Weights of a small transformer language model.
Size: 13 layers, width 96, 3 heads of 32, MLP 384 tanh GELU, vocabulary 570, 1.54M parameters.
Architecture: LayerNorm before each block, learned positions.
Each number is 128 + 24 x the weight over its row's rms, rounded and kept within 0 to 255. Layers, rows and columns count from 0. Numbers have three digits each. The size before them is the row's rms in percent of the matrix's.

# layer 3 MLP up, 384x96, rms 0.225, rows 227-299, columns 0-95
106:177111163172140104149111168144124183147086123128113129116118111155122084145097159112113107149135127147154129134136129157124114145095155159127127121137150175113162125098127105170126112114165172093099138099095119144168077138144104104168150121101139106116131126133153129134088151115137107117
102:138125141121181107131138145121161151117158149137115107100154128118151138148117112098119171116124112128114132072119130106092110122226141137110119144156112140114087130157164152122160142165119131112112090112110116118145133146076154121113126115171128127132156139149084116119162112097093119150
094:140110135139107137120095137155085132112186127114144118137141139155158123135131138148145133115140176160084161116161127126107144080130147101081150137115138149099077098134114142117129116103134113115124152129102072105163146128135110133189093148088090160119139083126097130116129143104105137149
093:110148150113096117099112116150141138156136199125111156146119106133146104142105075143147132132117105111107145095094127128115096115129101093137115121132147123156187068118101168126187137139120146137114114161130132128115099167136158093079130088115124123105131106165100138099150124140145126124
105:115146095157142134181075112112119111112178117151149110119163139121127139138133144097126128144130144173107110168102129170152105103124113142091119129130140078136115167123085120122133116077150124108107121117145154116121160147090145101101119081127092134122131114114095148140111113104165182099
113:126107153165148091131114080135119161141137127123125111105076156126155125111114107136094133125152128129126139141137093140169062122114159116111150147133095135149137153165096161148128113175163085152092106157122115134118146103133157134111130116164138113144102081111153140125118102145163161080
094:130141159164138076139113151115142163137137135108120121106072145115153081141117136095095141100132125126121135177129111143064168127147101117158089128138155137162136071123139114129144154124154166116111162140099108131157139131124113141145107120103117145129172125124104123104088117124104105072
111:132133140125145132118126107109157101102124146141156147105096121151126128147118127136177154199169128125146128117128132131136091126140139120156153113131111136139129124117143092143138134114098127146097128084143145100103121118114147139117172207107165107161100103179130171171086091110124103103
086:077139101128135121146120130120090087161119139128140143156166102155127138089156105127192066138117116108157100123120099160108163176142130110146154142143130126121109162109169146138138114148113121121134104137173105133095110118120138137158144168126127089121157099130122157115112155093170102131
090:121153116176092088133150145161122124144130131130112112124117047084094118092128123085133123166125103160124107156107086105110106132171117135135168086129131163155139126128102123163092093119104137121145129170117146119111114093146128147135136095120116138111114132086133146125115082128162108121
097:172148107100132106125070142149143119140145151114155134138110142128146131106114141098104131153101183146122140151193162118089145137118152115127148141130129133146121135104084087117149064143130134110146119124105135077132139128144138147131129109132075153125118087120159112121120088146092153081
086:111114149190183125118088106159139124101148138077129162140132100155152098134102147125137141152111179117151115089080114107125118144133150131101110137122144136134112099133108132146127158127147147095112134129157129180110141116130116129143125141192142173164131097071143145118134111113104146134
084:113136144131137153148114157128125122091102101134144181125131121125128132138109172137129089157152096131120122119131075154163089132098094133125165099123108180125163099117145153116126118137126162094104124140116135101072072119136140147152128100140186144141154170114118142145134134149116087095
099:120092136115115135157125155135084158148133128121110140147140145157142097134155100181081132117165105141124141135123110095127113136152122134112157101176108141142074127099121116123105113149126155151186123107112121125071135179128111095146171140129082103124153098148122132149118164082137116132
099:114121124147119151093170110141116149089080110088111146095100115111127125195105132058129170141145143143135127105093121189120110121107127147179128105141110150122107113175101124101135163111140126120141166118156138124107116138142150117130083143136120118111121116145125112125166121110147168107
100:150166099143119076124098140123126139119119110121176121130152130126085124131101131131117152183116099139134152084139114125165104117138137099158104103115099160157151160100147155101146142140152141134140108120131114153070095129109111108086168150167102153138102136096152136094080104128140132110
095:112138130137100113102113135097113133125101163164104151090155139148100179117112172139089141079174122122100146130102122088139145138091157137115140126148132107094121129154099079163148096088114109137120125134144194138127111139135128103115089109139136137161115146133123135117122105163172142167
100:108114138103145137148117114155103143105109146168133111083137134127139141118139157140164125124140093131122138128111128098183141125104075135142119070135084149135120084148103118104177115150114106156163108124155141069149168139133095187147125120136148137160129085110110126117160147125129137154
103:089169109108129081139132184157133097144131132143112119155146086122144107121117142125141145103120137126119124111165089136091149139097143148161159115147129160109134118138116106103141127098117082179104148148182136134141138135132156125132139079157089097130170080136140134116139089086108116134
110:123134123194093115161100119134155152115142139137108147109102111101149147152120148112107128104120081122153169122118106122132137138127128143188162091100108131142112137135085102073111165127120167098165115132138132121103143153114152154114135137102150143129133137153087135096110085076164126147
097:130170131091049181114133154138113115104108116144127160134134069156106111141119144125126128114138148121139166117148141113167112118132174114107153152087115128141167136123129130115131155153105171104128142119128110109147099144110142172139150146119139114134123120083142143094128132107163057129
100:120137125145139129111114116096140172128066116141070183122134095090110112071093078114114119134141118181161090125148144108144145129124142122144132122149158128159150145103089123162106107133107119153121143122113149153112123125123122141139196111117079134157141112127150126126095139143131103137
104:116118124148122131137105153118143170082109115126113126108164180120109074126139123124176156129126152124123103098156143101174144136174109160114117124093138093119130122153133114161137146096131089159101152159142096140120136129119173114138095086138110141123161120164145141133150163108152147071
107:150132114128126120193097123075112136157127113127108140165129162141161103142097114114123136106127132160166133143158133124087115136127137164133138153134120150114131101149126158109146092095103094116110115100133142096103091079133114138148115105114097121053125132130117180129119140143093080154
094:132152111129108114100139114110078136151136181130126144148095151147086095115130136099099106102107106130125114144217110131087153130133111127130171130136106153151096132104129122089133121089128104140102162127157135119085101106133141147122101119125142081131153090134150113104126091172133112132
103:123149154102173123129102143143122105104134131137078143118100119118184106131102129103127147125118118108168118154122143107120081156121175128136148130156153091103124088135107074118138116128139126140069114088161166127116111111082124154191145132112129129113118137172141107163143114123120134158
099:164131145127134130157153094112086163134112111185118138177106129113111117117177130160125110140128141142149087088129110142151136132118182151129141122144159116122108084123122153158146146123101118117124155136129092133096120126098133097173163109135124138176126118139081169143135079119162156109
090:156092134124145123090184124133132118127147140104096112142136113129134132141127107128119128134140138160125185085111103121193101109149130119113126100101097121133095159166129133116141141181130142169143132148118114164098124136134082163109155086130157149165083103127115176159117124110149115103
104:118161112127106132103134157102108109144105131113094146110129155112162087109150155057109113131107167123079129103120139106101120118137136086143129105155136147150134077149166150144140140107143176152125125083112123134129099140155106164150149155112153060128128113149147111136111090115142124116
094:151131119163102119118130113116181121115182131128085117137157113082133095111136149120132137120145134102109157109096132156168135105123110112137126126115153089143115100123078133178113123126161075156164168101141128128153069090173123137173130139105144121113126148121126163134131138096143119109
100:125133121167104158149135134106127137118110164121093164118105166079134120174095150134114119112177130145106150157119108142109135124169143104160118138104137172109104131103133162098122132136176101154122159101137112116114150089174130160141126119132142141108128122127132147132143107084179099187
103:146113088141144104082118139124105133107135143136113149134161143135161152107148154172170131112112131131127149090108106115137114084161065136170129106181163151129167101095120141106132134120163137142138138153121120090132132079183126166132142138160116121141145113131107171146118099105109116118
106:128136105128120177155100072139088165154148194117172135106100125164146110153145149145143168082120085152127119145150112129100142135114121088097140094152130118119140100130067102146124121130145102135104126128107148143147130110142162162125120104100140120124126107131150104153159102115126139164
094:161154111091155097115111132107144149177122141126112123165151113092119126180146112121105111111142081175142099088106129133122112151151167150138162096092164116117156138113118127149093129130114156115114119133124137126126146171102120120151135128126066180161118152089105117167122115099115148129
097:133095116113128080134116109131092192140093136096062176131162148141115141113149122124113185136176139121123158112137138155103103119113102142122144111126159063127136141161160143108130118133147144116108126132092130126132148146131116136138153118161126097119134107175103171160141097124133155136
099:134159135157120079117117135163156158126115145150150132138127112145136117170070120156189102108117134144140119097106112123121121161142136125128148149108180183110140116131159100159154119125100101167151144126151095143149133110146160100142118112095117180117160118144115111138169109100169141118
106:141155087122120153117111163136156150106140100145149119104137147113165122114155150123119082170109085151175123161105128119123150147109150107177123110126144145183132105117127166120150148098132146127138156130106112139126132148141140147176105124115126136161142150123128112109149135049070147105
103:142162138113136091155124113092118132173102139122147129096157143107143134116145130156120070089132112109138114157120149093131151128119162087097186085165119129108162143123148099121154145102114132123185105138144133152132067122137095142149129091091118136134102101168134143141148123154130136145
077:140119139135141138140125122146143104128073118076166122162113070105139101141108107089160093113191146135121189132086120119079125094180147115155120131145140120094154150130133126130125125163155120144128135098149155128135106123128128118143116142140090126113174142141162121139096125113116089144
112:130124118165140116101122133119115111126100128189135105169101116067118144127111134138144103148094141157167145108140105081156107137165143136117170139138140138094105147116096081167107179116135116133110131156118122164129106126145174094124160142120142100122132135086125156101116134149135100173
098:144107136135072115093101144146116121165131140092094120165116085100138118151151132111173152120114140152147131110165100125125163110176151090153166111126082145165124126095111138118099079105126138125109109139119127125133124152144172172106147105129119101128143098118116158125170127079137121133
106:117130151149112115098149081107132101136164123135117135155137152114154142118094118125186142113142160156123128152105176148068145158163138156142109112170119126125141095120089128119102129138120112131102075097100142118169070121100114115087100122110089135103109133083106136129144137139118131117
095:118117106129172145083091124178078133085151123143106171091134135092139112155147097153165111091099121085119149144139138127137165104141129118105163118149115110101108109116130093142133133100152129121157111125126139137143109108139173117156087117109113109149150181144107130152135123089165155137
097:103152098138092110126111169140110113129130149143129144161134097159132116093145163110135094148116085126151130063107159159129093108124137099137134103120155081156115113141095149168179127140156138082121093138154087139166135114098124107151127079145105136120141141154117102107109158119117131119
096:138118106118129153159103153163146133141164130131131103095106145119123092126129104148116115130128100113117103129087100124170115131145092128172106134121171102175125097143120108127122121172159156111126132138116157074105137100119130112148192103085151125120128127119174138141066118103091118102
090:122132147079152116140160179096137105133119146112129131152133126126120122092137121125118107130140142119111053114108146106185131111158162116123144132135130105140137179135148102145149104155115143147096140121117140118134146125152114143113128104143145168099127135144120202126089122213135142147
111:126153137147105093169092145100145130123126173122157126099152151108135153111197138117160128121117117156056137123140126094123185116143111114109112133137092133135126145137121119144099116104162156129110146161140097120124134167119097131107081169134135121098151162130162178101131120147105126130
104:155148143113128096130128094099106126145143131129112136122136128110136093145105142118108158124090106159082135110119131103158087171098153149146155183136094176165108145135127097115138165136140112149141124155154122142137127106146130101141155078129082077112161172114148157107138128100099159138
089:124129175147160152114157143108137118099129130116135146121171138128123103120118127084110188088160137152101144124097130091147146111134136162084161074117095156135101093118113148092112140118123173138111132128151075135084129117107128154115109135138117140111170130132091142114163143079146136119
092:088109134154145130149147133130124135115113102101088138150185145095089061098110104106125133141148136164148126118154135114123107155167168170119167126115146135144074116133136110100128089136138167127217106096147113146149117134114121145127143118137122152155117137111120142112144116150121127125
091:118139133095142134136157120115126157116138135100158119104110132091123160147115149105184133107106145173132121168167078107129173128157140108124124127129139126112113057163131128086132128118106126144116111108072110121118135163096133078137109125099160079139092144121137117147158108108090123127
100:127104117130160111120132115126127170181116128166160169138101158140170134125130109115151107101131116159125164087171147128135131120108124134137120124117118102154124142182130116111133070096106073154079100124123126121169127129158141075176131140123099105146141107108125116127135144127172096126
102:115171114133101113118110160123143098103150125157150093138134100139134094117115118136103154132171086089112135125112124138191138159100138149134110140109117128108117139129104106106131151153113127148095179102157141111080134157107136129173182095076140126172128108157145151121122157101104114137
098:111135142116147148099135117108114118104135147113129143138107113127098132115163178108108132146106140101135100140127068149143130116142117124161151124143125076119114121173162108125101153159106130121126158160092079131124135114148130140087179182161129125181168119112142184136128100147118099149
105:132087148174118132141115152066111123104093114099122156116142128163133137148164166129125093112129130105122152082100112166143093138137139120160099139129162087143170095161144137141065134142135104134153132099139129108167140130133183118115107144078142113145126147151144144131162133122132127104
131:142100115126140148126116111103112133143176102128132165087115101158085128150103106110173149110133097154173110127136111152093135141092170145147111086173115146130093124139141175115125162144126145127142087123104114127131099156112104158086144125180108110132156122134117125097134077149155127136
099:124150127129141086092188124095122137106166122141160159141129113117106107133160118118158113148120127125132111130130119147174110141147172120125150159095177119095146139110115174153152105167132090126118131094128104125097079136137093131128114139162100137146121134087150140125122109107164181084
097:129154118100081112130123101143063142097143140117126124171169126077115091115105133126108116130148114155115144131113120142117145165086150138120096134136142110098134182157110158119129125122146088154120099120114107171138142129139114135182106125104108122096199092088151122126111134128132138113
106:143148118114129100160128145131101106110131133116137171141150120134130125128114130131132144088149117161135069166152121132165168121120129107141115133133113109149135133112055116171141109171124108119131182150083144165145150129122127109097116071109102173133141101120125110097169147121111151175
090:153149128126092115112122106142133142165136158115091103174140138137116129153110096118116126125099131188123140165101095085121117164101120115147046117166127145141096124099095156111174123131124127118157114119119139141111120101152149145113117119116113067098108108107178112131154131113150137138
105:155118165144162088129142121102100119111119127105126131109124155173158146162128128127133097118123143106175109105113120158128130090112160108190133107158148161146117127140131120130171200114137153077140150088111136128123112144151082152110108101146113123116145130150143138131084135149160152162
102:087109118162161102176126142171126157153134107109121119099140116120116087134149065120144107161134152135128120128122106152171118124168131113129128121117158153089134146143123131133118142161148147145115104140113088143093147152132143140136179130144105173120159122107149113148052109157127170130
091:091139167152090122132094151130125134108106103143126162112152175146155090127164140103098099093150172105102107161179097110154121087123099095134100142164136093155102115149081106107116125089127102124125135114078104137119128143095144113137144119120128146140154087124121142114123139139103116107
104:143163142098135112144150153135128120094136119126108122131123147153174094137112164136144161075131117139179114141160099144125108141092152105099119091153144128131096145127171137152124154090112057099137168088098134090127116133136149125096090159118114129158116134136086132120132127160099110120
104:161129087085137147122130125103083136123090118129099102149129102100150139148090164127144116164169157168168150148157118136134124123124128122134151139141113132134094166128121091128142151109076155177102112140089114114158125148147138136175130157149114131159131105153084123087157126134163134100
101:108109154116113092112084136075137120129135110144152177115129131164128104110131145149120089125108147114130108131164164117151149087145147139141112149145175143150147146126136124111132101082115141157130108147141127116125126138160130100145078119144146130205137096104094165116111146153123128192
101:135129139171127104137100129108132141160135133172123161129104119056110145145121145133149113130119142136137121109128133140088099196106080197114129096136122119133123113126115151091121159123122116094149122099103122139126127154153173149128174114111170136139102089110130171166123096119134143138
109:123123107092143084078119117132118124110157135150119068137130123087125119084150140139141129140165121125159135099141169119170111129101151164133149067136136091120098105154115133154098158111113085130120099152144101113142157103125167127152139112109096116170131081147131144122128145090110131152
113:140100121147148126130124146118131143155103070139159099117093128121116130130125102087095134156139157123124162139138144157165145130153150130162120100168108114123142157151178094137106141166107150128147114119145098114086132166108113161110147117186152124137141087117141119117109093056128153134
110:115130134149116088131114147092103077150127139149114159099140139142107123139123112101108119146085132120122125123130121130137149171136115094149133134174121130089144104144113109153189109160135129077129143174160128110155149115155168109143082162091092110120126180147122097126149097135097161133
106:161126148160121087130141126088151180122130139139129165127117161107067108152170135115121111111150086114136118138119098154100092113140162115113148138100133122125131127112149176135128124150118117115098083114109116159143140106163118113127136139057075151122124146128154126136096130102177151104
100:173113146129171104186136143109147173121136091111119109104154128116167123147126113110105135188158115164103122135105142111104156103147150118161123108098162163112136174127134058115162146167148127104131080139130151124127131085096135144123143094131132126124126117127123132121105138133123161151
100:144120129198132096148098153127095135185164157168122159110136131126105110109115122158132174132094130111121132172116145138138109112128150118115155124121104150138129110136126143120195175145100141113159134100127097122102126105137141108116167099067139124110092133117165145123135155122115148156
# layer 3 MLP down (transposed), 384x96, rms 0.194, rows 227-298, columns 0-95
096:108105124138158102146107132182115110127106100153145136151135147116128148135107126115084139115113160110119178147114166160105118131127191156127167137113128144105145163185102122097131111109111142107132131114086148148101129117147117174118109117128048134117127109105105107144114164134123138167
102:129117084150108140114148144154145133139161132157130126167146092145132129128138086147165126130134122110154123141115167113145137144102104151162102076125116109127109088081103111151107112137161129140121140146169124132186116161097084091131115090097151129154105126124077133113161158103155157148
099:121165151135136121126180111122137161155135153108155155120134148136117095129138136183136089117143109138107129121108107066126079139160105145144100109114120128143205126130131135157129122117126137163113129119093138106124123115106161134085106089145163115141169167110115138103166106118159167134
101:111096162085144132101095099144150116143159139113144130145098117161106114127100107168115125107140098108093108163151178107156147136146084142092146119169165191120165158141146149110142157135111166131151135134131157095123138137147163110082134124103114126088117167121106119125123151135136135119
111:176154136137158097150161161120161135142125160142132115116154084114125114125147128126118126149118104107102096116115119130149126152136168049110126094101149124124176141125178105118159164138144126144144106111140144131098108128128126159146134068154138118127114181104167152153103117145098150139
109:099109118124137149137161129186099102123092097110113115139109125126127094130136153088104115139096131129101144153151149145134148096135127132107153127151077097164122133117103141151132171131129158140150104127066149157110124146153139180114118112136127118131197155145095119191123129102110127144
093:107131110113084117134136121134131151167121128108102081120087107125147167150137115115142156166093144120144098153160143107118096173155116117179129181106138119112138147167146115128151107138116143120092132164135107131164101088123176134145100180114128138128167096157142121141116143091107123145
087:127120125094097123158110129134116108147194093115110139157122154119157088146118081088133173138079138130136113115156133156112145130155095089123137162115108118103113110101146134113112121154173094104140113138128156170127123162161130129171097112129117078135147155100128108132118146117085155132
088:133119152093135149152127108133180123105172067153106129156077117109110163143177114103104124156128117136134112093166139117129158124146185092095156125141130128155136132165139110137103158156124147107146149144107129136096138124105092162145125143146124137162156167153160117082126120112137138125
102:108128127141106125198127121086127126140189146126130134123114127128137136134084113122070133140115125112091158165107093157139127155154083139158152132164099105163119146141098141096172137109172153109126146111137146148145139081110142110131117097114134119116129129119156176156133151111101160107
094:131122167079103097115121127092119161174116125149119144162113123127137154081145123126119126133147171147139142139097133128101147174099158162130110116132106114138112132061144154080128129106133136145094154091099073157125113098142106138086119158135149146127117125123158078126112097128117150140
086:116116102133143153148138159142152137089128111105125113130109094147082101124121139152068140132119124091106146183113125076123124111146123116128115167113109142141143109150153092120131100112130147163167145106138140086163149131161179164105127135120182131100165164117139157123109127144131129176
089:149109064134114154123149141145114164123129145121113141096126112169112116142153110144111144133128144122142125135094164113093121107166158107142103124058107085159130150098092092177151113109120140142120118111137130114147153146113117126079151147120120149073177126132108094159124129116116116166
097:084130149114083166086123106156152122094143124103094111102159171104152123135128115143144102134119107167144155159087104114126128160108138128105145152109118165125132116135128156140098122097109125140128143128149130093146124111137138061113127157102120102057154113155085134141104132108154158138
095:141146189087125141128097108088129128133129110080155113068117098132069141099178124162132132118111121140132125126101140112115091128122160119106104152084120125152153159122167152184149137108146112093135134174120120152128095089162107118119156120130141121145114122125138149124120124117101107158
087:140124132133139151127166147137111119130166119130120092113132116091150156154123165214138119114164101108122082169128133115111137109136109161147088147133129131114172108160134144186125130130120119124157111171139144111142124128121156155164144114119124112082162104116140157157111135152087101166
096:139154077111083115108099096132138103133136134109132152135127147174132127129155101179138152165102084111091127142150145112143096144135098090088123146120095099151097123167141159119126123122135121104137119138113117164153145104087140092127117136152164129156172151169092136124164161120145102134
107:112134134084157092118122128086155139184091132148154117119092135172100141119125149143114133155118112108142088079137138127106092134073155160139149176112123116146143099114129115138140130126145136110128136145137128161128126114140113172119122099121069154098142103079146139116158138119109186121
118:131101138133104142100140138137145136108165128143107115077187130124158101144112152149077100149126121153146154100114123129136156164143135135080098137095126090109115090124095121174107148177146145105131103123145132135109141150115122088122117124107197171120120159133115097154151146154149121119
126:160137030136151108103080153088106168129155146115112133159131127109134083118155147108129136130115129129130153113143121131127134134141102079168141102126147117140127124119151088131148124106147108112175114132144118131178133150169132163115149120141154149125121130180156150103099125115160107135
093:133151147098119080095183137146132118129184145144109102117120134082145126145128161143170145124129086129190111120128142127085153140128105155157095132125112122189113097154121130113167160114122109171135100146160110131152136134136123156087154160138152136131118119137129115129127122150079140107
108:119121134166109173109123145174130088128104116104148156139102133121069107096140113141144086148147112121143129115108117102144121154170136099095111156140117131144141145120082092152093134123123104104146152161110155130108146138129169138178124150113179098138125160068163156130109126150131130134
094:146142125162103113086135139135100151129112121132100127114159126155112123154110106096097132163127142100096184149159143175171165124126101131145175190136094140119170149105146116117111131122136111122099149152157119103096106111127123180123174159128096148147098159122121160139113113118117124133
115:145110148109127129107128086115119158143124099143153141155129107107112129128181158145103108130115118117102079119150127133138108119137134114160126087088144122139110166134170116125132145149096121109115112197138121129179138095118131043143093158101130098137144135145133123132153120097164173132
082:129123118109158100134079182144127169069134127142184138131136112162158143092187179119111153137138131160129102157120142128153107117129147101166150138147170101110152105113125108162098115115116116126110094116151136141143136165132121165115123150130123152163110143129134105130117131140179101145
097:098111125114125052145107130119135151168110105102106149126119155129140101145153128106122133097161141146130157132109085125131087151100104096164103151154096168092111120138123130153153118177158117103085107145121096123067169123092131135144109107106119132131106134152116143111118158121141130093
096:129151109149101148084100143149133118096085156163154137120158153113108128160099123117128147102152193118107156126080139102100131143166122109125155129155105158149095154105100145159119128131116102126110128159107159157164127151144100124122156118105130167115165148117145106158134108148112098075
079:114116129130158128185126097120080135115095126094143162155147174144100129118116113119169099132143160157123154147135164158162121070119148109118154101117149105118148131134180120147156110142143134110105153133144116121179108156156127129124101113130159138123159116153114133139167107104116172176
100:133131094104122124113130130144135121137104111115100165090132148120158172095135151151169137105140134134144107162133133134128118087084144120122150120082157125139150139111097132094133183154104109144128112144150172107147139156088156157097132128112052132109156110070130127104135115156116158141
102:163168141138099151112135113138141123113142116198136107128144141131149146153122092109129131131177106143118143122091127121135134082160147101168104140152145161059150116172138121149145122107096075103151137119137122102131170107157145156124120160122133125190115096121129102132156112144123134142
094:110136159082136096146157140143107088130121135142104116135140116164137098082137083151137113107127130118164160148111165126121175162136111143141176117152114085139131131115145114156127141159109133118163123171094133123124155136107115108092156104131089088114147128135152119136099159111145198108
105:118095123094119149131134089111120130113139109097098075153117139096123130111127110120124077165161134121068102130133157081152139128099148129136126108127078150118148156124109143163086132158119135100169082090132120137142144124084114103137149117100123130179108174102112123110121147149130107136
110:071086135134136131166123167159160137125109102118105116104127147121138133156118112096160169150151111140154091111160154086176110135143126128103153146082124122127114101126134144134112174108165154136119152163090146143114100108144158140107099135126121102119161088110096132159136091152113093126
092:150126129157147152168123121137184106129128119127101118116126172108133114128135131135152086112129112157149125123139186148103127141122095168123123141126108158129149124147143172111167103132169173105112202112140133112131118128184115138092127132140120168074147157112134097085116136128119108124
090:186139100135189167113105089140145160107132105104094131156143135086159099096151122127092085108134123159145133117144123150143133130162130130128119119133099117124145132144118073117099100159100147077145137149129098174119154146121088142137139136111142140127123133114129117129149145136145134055
093:135096143103142150136147166087130102147139096137134111157133129117112120087124118167141094183141115153075108105131158130097129159114131152138135123126081103148125152140139135106150097153129175111165083117160121155121103143118096140129143127141095097084130127129164097153133194143122108124
105:086123141140122168134105146134141103113121110119119125114137120109153132139158119171146085168116101079122098166168116082158193121133134149103161164081109133116132132166140108131130144148101151142130101164166108089147138134173164132106114163139131152121148106136115114114146111087136135140
107:149185132150117140115094135079134129145129139105138167086123125164137081153158114118171177150157098168126124119140099109111144161088129148164120131121131151098159112159103127148115099102100169149135140077138155132112138178102115140130124113154109149104141161118099122114143147128104142122
079:118135083101109133129098137145137144105139157106118132098104124133140146138131123131176095132130156118158111117096126097131126153114151176096159167129116115163172142119103192164162135121134112139083147120172120146128147159118139151103134151164139115133144104066138122118102097070124110141
116:132138127093166109193169137110141107096128158104118161120146157131121152139130126144081180114085118149115093158146173159114137138129123119101111123156151117130116144091126168086132086160141113125158117091098118126122131135154132167133141111133108098169133101118125136112126143106125135067
105:191133136108180133105173108153134108126181143121142131127139141142132138119101127143079090135144125095126117114094121114082128126149109118126113111125122110137140109098107142141145145170131144127143143121129094192181159113130115128075100116111161108101110128189154140124101155104119120127
098:123114121134133094161192182177172115122110111120132180127145131170107107168166148151106128099132119108154137152145162103116121090139122109171118102136128113149109108092120096097087139143094163157122081138137096112126141133133142141144139121152124099105113133145093149122135119106158139142
092:120111161132118160155113124125104154088108124144101102137140104127144101158120090099121140120116153129098116112115168082174178163076131110140122103173144079113155133120116150153113097157116137166125144154131151108126121124110116105055126108138130110123158089142123135157114124145169135112
099:113180116059148119139145125152069133158133120134111128115126141127113123139106128147115134154135132162089135104202151120071140132132131120079134183130158116097118108096138135105131118126130135210101090121115113137112131139130171129152125131132136121149134129110098124115118164132122144125
088:137155113143125135149117067134140104127156125128192109138157139112134145105105125177189160133135144126131140118110139156059110124120160110137144111119138132125130102115121147137129204114168106148080104123109080134159122143148115103125110100141112115112126114146095114140099113130158159134
086:169115123160105110089157105122133126144074087144123160143127118147114124154105128101142159149134116103134169128122120122123093188090105164131140198101106086117123091145127116139088137122124096124064112113131122124102140130145118086147101153108119112145148104125114122130133146160164137128
095:101085128115133124095115113152105152159118129160139128153080170146082135123158107090122137128104131120159084163143118127161118170133170102133143128146156124117135125133131106082103105108082132082098121145087180142107174109115166148149115102109125108126109092132145150126116118114134149134
102:114096139125157167150168163137115134111100199164176085121146136141138147098135153131124140090156127086126148113164078130087100093153126130154125132100151125152131134107129149091123117132096111154128119177117109161124126141133158095092118111141148157094089117122112115123125139141104147115
096:138145134095152106137139140092152127142131135138125119138102150126098118090193143109099165160135139133102168160092148156087132138127153128135148134160105147141146151125141146114122124067120108099115136111175152152158107088121140149149088146060096123118126110105123101097119161127140154107
102:097102128060128088139153127149129132120073110151141174109122097119134116122180163150112115129125090155110134137119117109145160135104082110173128163127118110160140109158121136124134153115149095130088113163144099136130125109171115144154159150162141135112118114152103137110090085115099113145
092:098126136110101122147137110121129129126120150093129131138118147150123170121165141145148162118163133136123105161198141103107103117153100139145157151073122113120110088155105133114123152087157136148159130131072151148164138064135149177120151092109142098130119089144136119116151156118120138109
099:094123154130123163118142131114114090167097173126147155113146123094134109144132113141102163104093092109100134107147114089141153147115088137147125109107109139144124127176103135125160131137096188169171124142161108109122151137110106158098172144163108138119168132136152109088163139144103119129
099:137144145129152072089168098102110126146119120120170136110127143161118142101137134134140157203148115179145096113129095113149137128139147112128110127123086149137150138091132160165128121161098106122163119147123117136120138079128136092097092147114117131146142142091116150122159083142095169125
094:125165113121091101135131126131121070153126087094130123155125137126132147143117102174136127125092120139118143133142170116129139124110123119112119123082099114098126150120099134110125122104159153136146091155145144122153138185098126131124114100092127079089132128125133060122108198121129170090
103:124130127125167137106119134142144125097125146174130108158102082129132117128118098132138080140126102108133139145169149134099167110099082097154151112108127085149136115137127122109096153130103156146152147082139095108089147119093112155098150153179126155143117131146123126109144161127075073103
126:154078160135144159129155094104149173112111113131141110161104108122083192108111128170080119127120106134108114138121163132090143121082148164127102102152122134176134151144075143109160133147100135144141109143094129121133133089105097122127155095153137109120107138152123121161119122149134134147
086:107106131059113132118152113169107108167140151130124154116120125123127149101148134145107153122157122148081072121110137118146127114169142140114103110125146106147109131123094117138135115164123164113214089130102143153120126133154119148097103132121125091125115103087131126113095145141086081119
107:147122109121113117110140128131146083146092129145131123112136139155119113123131065156161132139119110108144086141057094159105130138109122115161146114105118122163085140120148164102131111122127156171122123084081155144087126117138152109105131151117152112069110112136155175117109157154151121119
096:095106156145103140126180126167121079157163116136079144109137111099137148125150139154109138169120149126178138135111124155108141114124149119149116089126123111107123164147090130094144153127090156075142151129137139141117153122147081134140122127133110056123151128149104169118139097154140125153
097:141114140132149113140122144187129122131138124111117137190150108117123115127152140160117128160178117136158142127152145082107125125086158131121143113112071112116112108125144129161149105123091164115131112117117157050153096105119130177111114113072119125103150142122176135144133112152119112137
107:139120116108172088143174119085161138144110110129129074070132138085112150117118162124074167130121096130107119132146155105126143119165115152146140120171150119155140127135153107152142150121143132164102161101110131118137087120126148113115176182101112107103123127126167166143132127135126123146
108:116158109143132115130169128146163109132172115139153128087118131096120131089130134159137168111072116140140130144169101173107089115111124125130133146142090088098125128136146166114144150151125137138155154094143099140177150150134107137137155107128132142076127140149129158137131179186137106096
104:116107131150087163117141149088167120149164138145140092113129141120120113126111118075164132120139104086113133147117102115134109142089105146144143130082147122151135118139111173105130109165120155116095116115073127095106091101137138116137112078153155116143118179106120105137138108193109119118
105:098124154119112129138112164123136121153164155119154124049145107146133145131123109158130120111076105102104129101105115165152130147129123141073136163117114150116140067151107124117129141112156086142126146153112139145148170113133148119137136150116090079105133169136141142142147124112078156163
094:139107114131156116121168122150160150132134128137119094149148122142118143159088165149108170123100105092160164124146125133133117128096146140158137115105120134159163126117139092100122134156141131138130131137129126123138121096147146140076129105136105122097043131098076130183124070110160151115
113:145115135136152128104104102157126150133147138158170104121129089108126116144062100120091112146110121104132128151127112144173121127147161117128151098125136120123107126074161067146121105160137117122130087160146136183141146086103113127144155109157137112137134115117144193112152127124139094089
104:155084125105124149185150122104142102097124138140108110156145113170118120087109143124095134119152111086130145099127100127157110111120143081156081132124128129123127124126131068190148127112094184123130107139151136143127131083151108075127125130175118105127142132124157095126097120138147128132
103:130131144111083142155131120113120186154120151120137094123124149182157144146163147134151105132108142139137150106099100134123130132122160115105111154085131146140146109040139140120113091142139119110114168143128136119094083124125073122092091126112129119129139081118117123137104101137156176134
103:094129153105135114155087107161123111154120156158158096094170121159145138152100127116185120114140138118148119119146150076147148110105129131133097126144093148117132105112162133087124124119153082138123157155150161131086144133101170123161099148133160146144172136122083135154147116168140137116
104:124120117117171108139148138139140136127156133138114111146137112103145092208123103108109134105139144110115148173136139078116146138132108129147110124100086124091093123137160118119160140157146125132076107134108140108121140128132182151126145152126165208110107102151148115122117123132153075126
095:127159149160115143151125103154166089118126074156165115125138118137123132130115140168096110115107113140109160132068112094140164153099149146127109117125135126148110157076121134126118128088119171075156150130126151085135158120146104133071129122116115122087129138100141101131115162116166156130
097:143110135130129124089131121123100140156146103145177137157096147106152101164158128147124117134091135156131114128128174120111114142156129100112123152117121112130131142072143113158078108124183101113142153169131088097123105106126152078103125153131102081133157133142109148078143129125089169112